config.toml
n_layer = 12
head_dim = 128
vocab_size = 8192
rope_fraction = 1.0
qk_norm = false
init = "trunc"
decay_fraction = 1.0
seq_len = 1024
doc_mask = true
train_tokens = 453100000
dataset = "wikipedia_en"
Each number is 128 + 32 x the weight over the matrix's rms, rounded and kept within 0 to 255. Layers, rows and columns count from 0.

# layer 8 MLP up, 1024x384, rms 0.0831, rows 540-548, columns 0-127
[[114 120 255  70 152 171 162 171 129 132 123 131 121 103 114 125 113  82  85  61 113 148 135  99 131 126 169 154 201 114  84 119  35 123 143 137 195 186 115 148  80 131 135 106  37 159 155 123 117 157 137  95 156 120  77 139 126 146 103 115 100 142 144 162 136 137 171 155 203 171 164 102  97 136 119 147 121 127 108 143 113  98 128 128  70 179 128 143  88 102 110 159 187 101 125 119 121 112 114 129 103 128  91 157 152 180 127 139  94 117  95 101  95 221 114  76 130 114 101 146  93  82 125 206 180 132 133 162]
 [147 153 216 168 157  51 107  83 146 157  65 118  46 115 135 136 134 178 171 117 151 171 100 112 128 123 108 151 173 118 172 116  48  54  72  62 124 102  93 131 166 112 129 155 158 214 100 132 150 193  94 127 123 139 124 151 100 129 146 166 114 125  82  98 170  90 143 126  69 138 169 122 168  95 132 149  94 158 142 104 106 130  97 142 121 110 121  98 164 140 141 125 135 142 176 173  82 138 151  63  91  75 151 101 184 116 157  95  97 156 157 126 139 103 130  78 118 131 130 167 126 164  80 157 196 103 150 158]
 [119  86 111 148 129  81  60 184 110 157 111 173 135  62 162 119 107 174  87 135 149 135 120 187 131 102  89 165 108 183  86 128 102 146 134 141  58 146  63 132 142 142  78 216 144  95 175  82  83 109 127 151 121 151  97 156 146 128 167 161 196 197 190 129 161  83 108 187  98  89 157 167  61 215 116 151 174 132  71 147 179 167 142 118 132 138  93 188  93 144  78 169 136 136 218 105 205  79  80  66 105  74 152 113 111  77 103 141 101 133 151  64 138 122  93 112  73 164  86 136 148 155  88 150 114 162  71  88]
 [105 115 155 172 148 124 102 192 160 115 115 152  82 115 158 124 112 176  71 118 198 114 140 168 114 165 123 104 114 161 130 153 123 123 148 129 140 137  79 165 130 122  74 117  93 118 134  43 123 124 141 110 138 109 160 153 161 137 126 157 133 171 116 127 164 129 120 120 129  88 133 140 134 132 135 168 135 124  92 179 160  91 120 124 206 133 122 126 160 147 112 164  48  97 147 129  93 132 106 157 112 142 151 118  95 147 161 123 167  99 123 123 123 112 107  81 117 126 106  58 131 134  92 147 159 131 139 127]
 [143 180 190 102 137 110 100 101  80 113 137 181 141 110 112 144  79  65 109 113 114 123  91 174 179  73 139 149 110 126 107 160 131 130 140 147 116  87  60 213 157 128 108  71  58 182  82  94  96 110 114 139 147 138 169  83 126 182 114 122 156 159 127 112 204 110  71 122  80 193 112 119 143 105 136 119 130 120  97 128 151 128 149 105  73 144 148 125 122 121 223  62 167  77  97 147 112 213 141 110  94 121 120 145 154  93 111 115  89 139 132 137  58 135  96  93 112 114  68 188  84 177 176 197 111 124 132 124]
 [ 96 173 112 174 107 191 211 146 145 153  91 144 109 128 127 165 109 126 193 140 171 104 121 155  82 155  82 151 178 211 192 104 118 114  92 138 157 134 150 191 169 139  82 110 128 133 105 126 108  79  87  66  98  93 101  91  82 122 138 143 146 128 111  50 133 161  78  99 129 171 107 106 177  77 188 171 143 125 168  85 137  94  87 131 188 135 142 179 147 146 154 117 126 149 102 122 156 122 156 141 165 101 158 151  30 116 146  54 134  60  68 168 127 180  71  73  92 100 114  85 126 172 109 154 173 153 160  72]
 [128 122 104 138 126 166 147 158 157 133 110 108 213 107 102 162  96 108 149 134 114 187 104 132 195 103 138 126 101  86 142 119 156  87  93 224 145 164  98  98 110 154 164 124  95 105 114 128 101 145 150  73 115 133 178 117 117 125 175 106 100  97 120  95  90  79  55  66 107  98 160 155 109 141 146 139 148 188 120 112 119 143 129  98 129 161 108 149 136 141  53 114 149 114 144 156 125  92 176 122 132 148 125 121  88  83 156 106 143 158 152  90 136 148  96 123 191 111 101 178 119 122  95 173 124 101 168 154]
 [172 113 124 190 147 153 166 107 155  86  99 168 170 143  68 141 149 102 147 148  87 124 149 132  85 105 150 140 141  85 137 136 185  64 110  76  93 128 149 122 146 175 127 176  97 192  72 125  70 177 151 143  93  54 116 148 115 109 174 159 129 164 115 130 174 124 145 122 137 118 137 156 136 118 122 111 163 100 120 123 104 177 189 151 164 131 175 169 164  91  87  90 157 120 106 123 144  93 106 139 158 117 200  82 154 149 135 118 127 158 213 134 173  32 144 119 102 118 155 115 166  73  77 106 133 138 100  74]
 [149  65 150 102  61 122 188 104 197 136 131 197 117 151 108 102 149 157 105  85 114  75 160 116 105 198 174  92 164 110 107 210  84 181 133 129 135 141 116 150  99 105 118 136 132 135 122 210 186 182 116 113 100 186 123 180 146 121 175 135 153 165 187 118 155 112 145  71  80 141 171 137  84 127 144  86 141 139 214 109 116 103 136 123 130 133  93 152 124  73 165 116 143 100  93  68 124 169 122 102 136 132 119 178 119  39 128  59  92 117 117 149 123 129 129 117  99 133 121 116  99 137 231 160 170 142 100 146]]
# layer 8 MLP down (transposed), 1024x384, rms 0.0798, rows 540-547, columns 0-127
[[ 75 148 207  86  78 118 112  84 167 146 163 111 180 152  96  90 122  91 109  72 166  83  82 163 123 133 101 161 123 128 100 149  76 108 177 103 164 154 157 157 119 101 165 103 102 146 132 153 158 117 107 119 156 115 108 100 122 164 144 146  60 102  94 113 135 220 183 123 108 175 163 155 101 104 117  73  90 124 170 142 119 164  97  97 100 132 132 123 158 105  37 143 151 114 141 142  84 169 132 133 112 106 167  81 157 100  88 141  87 126 156  90 138 157 164  99 152 150  72 133 105 111  70 161  92 105 141 179]
 [136 143 110  92  93 102 140 137 126  96  70 159  86 104 139  66 125 172 170 118  48 150 127  97 139 176 132 145 230 116  78 100 115 103 123  84 158 121  99 130 180  88 127 133 154 131 177  94 144 124 189 149 143 115  73 141 148 155 124 148 169 228 137  85 133 131 116 164 104  84 184  98 116 105 147 150 116 142 132 170 193 166 112 121 120  99 188 193 162 168 135 128 129 113 115  74 136 122 160 125 132 161 139 106  99  81 205 141 114 114 153 110 204 161 106 105 149 168 102 194 141  35  88 150 143 117 113  97]
 [ 77 185  80 182 195 126  83 141 127 123  98 141 128 126 136  72 150 148 107  87 175  77 137 176 100  96 135 168  81 154 137 117 106 121 145 125  74 149 144 171 175  76 105 151 221 108 135 107  93 150 144 194 144 129 145  92 173  97 127  88 128 184 178 131 122  94 107 125 130  93 182 118 100 128 149 102 107 121 126  55 172 161 226 143 173 130  34 131 201 165  83  85  76 139 177 114 122  94 189  73  56  93 127 118 149  88 128 157 126 145 152 117 225 154 176 114  76 150  88 144 108 140 163  97 207 150  86 102]
 [ 79 141 144 114 131 138 134 108 163 118 143 140 107  94 107 158  79 173 120 153 161  88 108 152 154 154 183 190 119 109 148 127  93 216 138  52 140 106  96 110 108 107 134  68  87 124 133 142 164 161 115 104 117  94 185 123  64 179 116 159  56 150 194 173 154 160 115 146 201 145 134 137 153 167  94  92  84 124 120 114 163 107 172 120 119 134  72 100  85 127 147 152  84 126  72 138 213 162 167 114 159 125 156 127 126  49  73 141 155  84 173 141 124 199 156 147 159 101  73 117 123 148 135 120 171  90 129 102]
 [125  95  69 132 138 130 147 130 170 200 153 136 106 110 147 170 140 121  99 141 167 115 108 128  85  53 168  89 147 121 118 169  91 120  98 137  60 143 167 147 162 176 140 143 144 109  77 109 122  97 161 198  58 123 160  83 174  71 123 151 135  98 201 112  81 167  83 115  98 186 178  61 162 128 107 169 131 105 200 173 117  80 141 212 105 133 133 102 120 147 173 151 101 140  86 110 154 172 110 106 125  91 109 117 133 132  50 138 198 151  63  81 127 159 127 124  70 165 122 113 151  88 146 147 106 175 204 169]
 [145 174 179 146 186 169 177 133 173  89 106  71 146  97 122 183 141 101 138 112 125 170 141 111  78 120 171 172  50 102 155 105 151 147 157 197 117  83 113 149 158 107  95  73 142 152 148 115 156  82 104 126  95 121  74 155 112  48 132 183 152 113 107 100 118 121  99 109 123 149 108 113 168 186 107 119 160 146 179  59  92  67 133 125 125 126  58 131 112 154 116 150 123 125 164  97 173 170 152 111 168  68 105 106 135 192 147 111 148 116 125  94 187 192 109  84  52 215 161 177 156 129 147 119 115 105 127 124]
 [ 65 115 108 117 108 164 137 172 119 113 159 132 148 175 141  85 121 156  63 164 126  92 105 137 115 117 102 131 150 138 164  70 116 170 127  58 106 172 151 106 148 147 166 114 164  83  80 135 111 120 127 130 119 109 197 178 183 147 155 173 169 151  59 213 129 123 131 138  97 171 101 140 173 113 193 126 152  43 134 159 164 128 138  98  68  83 102 115 138 160 139 155 153  88 114 120 200 100 200 102 140  80 135 100 134 120 139  60 105 164 137 189 120 126 174  66 107 145 163  95 103 114 107 160 108 108  93  78]
 [ 90 118 140 158 129 149 164 133 144 106 149 145 147  83  95 140 128 104 163 109 101  89 157 123 101 107 112 114 142  91 118 111 126 119 128 142 108 114 104  98  80 177 168  95 149 120 105 117 122 122 121  58 146 156  91 126 121 110 134 155  97 139 166 176 109  87 137 113  89 184  97 140 148 114 156 161  93  78 110  83  81  94 148 112  98 141 109 134  94 111 145 138 127 110 123 121 121 158 139 116  77 147 137 128 100 119 113 154 163 122 122 133 139 141 102 158 175 143  81 123 115 131 140  49 111 128 157 137]]
# layer 8 MLP gate, 1024x384, rms 0.079, rows 541-548, columns 0-127
[[173 147 123  91  80 126 156 122 121 117 180 171 159 142 109 159 108 133 117 133 135 147 126 155 155 144 137  91  83 143  98 164 208 119 128  59 105 141 173  76 151 138  95  99 105 118 134  76 142  40 134  33 105 129 110 208 100 108  93 140 168 138 156 166  84 124 149 132 104 139 127 121 114 104 143 163 125 155 145 159 159 181 111 138  96 130 113 100 135 165 114 159 187 124 159  88  97 157 126 142 157  91 112  62 167  69  75 165 111 134  99 176 135  71 124 169  93 158 145 118 154 160 113  64 134  49 110 102]
 [145  96 113 114 141 174  57  95 220  98 126  93 149 147 166  74 107 154 126 132 154  86  87 113 169 113  62  73 158 144 146  97 161  81 186 167 140 121 120 163  78 102 157  93 131 107  91  75 174 174 150 162 126 149 143  97 122 145 161 139 115 140 134 154 189 119 185 127 132 125 173 162 118 128 122 167 173 132 130 196 127 138 137  78 147 172  64 111 114 191 182 170 128 124 167 118 200 153 126 147  99 177 132  89  81 135 156 136 158 131 155 123 162  75 101 144 141 124 100 176 126  71 104 106 110 165 120 117]
 [159  86 168 148 120 105 105  98 114 110 114 112 151 124 124 147 169 117 129 130 117 148 149 153 127 153 160  95  72  56 147 100 119 156 155 172 127 156 166 121 164 186 123 142 166  76 145 130 109 171 179 142 168 133 112 119 101 119 129 174 134 100 112  65 130  92 165 145 120 159 104 118 118 126 177 153 147 109 145 107 131  94 100 155 166 139 140 163 148 161 128  78  85 130 166 103 129  89 159 152 108  96 102 122 112 108 158 133 116 128 116  95 138  78 118 161 107  67 148  90 100  59 159 125  68 120 167 138]
 [142 175 122 117 118 123 141 128  71 112 103 124 103 116 122 131  79 103 159 133 101 149  58 138 145  68 168 119 132 190 133 125 150 122 105 151 137 146  82 140 123 165 116 139  92 122  75 143 119 101 120  93 194  91 112 139 172 112 110  86 140 130 175 145  85 136 133 120 165  82  57 121 134 151 144 136 108 136  77 138  81 106  81 130  50 144 176 196 161 142 158 112  60 146 118  72 138 150 128 140 162 186 167  86 145  92 139 149 146 137 187 159 105 154 160  62 140  83  78  90 120 173 105 125 204 134 142 161]
 [134 139 111 124 118  95 230  78 109 132 123 174 135 119 169 122 104 176 121  97 133 100 117 127 174 126 143 140 167  88 118 126 189 138 101 202 110 186 132 171 121 150 113 119 170  98 128  85 125 160 169 103  48  19  74 140 125 149 109 180 162 122 126 102  95 134 128 173  99 112  94 148 143 164 101 219 151 181 165  88  80  78 189 150 132 101 165 154 176 129 123 131 104 126  92  99 105 150 126  84 121 128 126  99 192  80 123 147 101 235  77 138 150  40 167 131 166 128  85 109 184 133 153 110 123 145 136 102]
 [115 116 171 168 113  74 169 104 113 135 153 106 145 147 162  79 135 154 114 143 108  84 137 136 121 150 141  89 125 152 173  43  65 150 102 142  95  71 121 160 133 133 132 142 124 182 123 124 106 208 154 166 128 109 206 126 125 126 116 173 180 136 138 185  36 124 180 164  99 122  51 133 153  96 111 120 130 122 136 108 105 121 121 118 119 180 191  16 114 151 148 126 113  70 121 122 140 146 159  93 167 107 115 117 186 122  99 164 144 152 149 131 186  87  96  79 126 195 142 158  99 104  91  90 119  91 112 142]
 [145 115 155 232 113 170 203 118  77 123  59 137 147 129 120 114 127 149 153  70  93 124 126 122  61 150 141 132 135  94  89 120 164 123 117 108 123 110 158 106 149 132 142 129 135 132 123 136 107 139 100 148  89 108  96 118 143  84 154 145 135 115 124 153 167 126 118 123 125  99 132  90 144 116 129  88 146 131 151 118  46 175 115 142 168 126 174 149  95 128 113 138 145 131 141 173 151 149  92 179 166  87 162 116 106 188 159 165 132 133 146 142 122 126 164  91  77 130 117 131 117 152 141  78  92 107  89  97]
 [164 101 143 153  75 128 115 143 156  84 208 187 137  76 119 164 128 143 173 160 131 124 154  92 154 116 142  98 114 100 158  81 105 132 133 151 156 122 221 132 136 116 118 150 157 126 127 110  86 106 135  78 149 150 130 134  20 208 156 139  33 157 137 181 178 128 181 172 102  97 136 122 108 116 189 192 146 128  91 122 179  91 113  99 167  95  87 142 147 134  86 166 155 117 155 111 166  96 140 139 120 111 121 157 120  97 135 148 157  82 131 165  92 173 150  79 130 172  92 128  97 116 101  87 132 164  98 113]]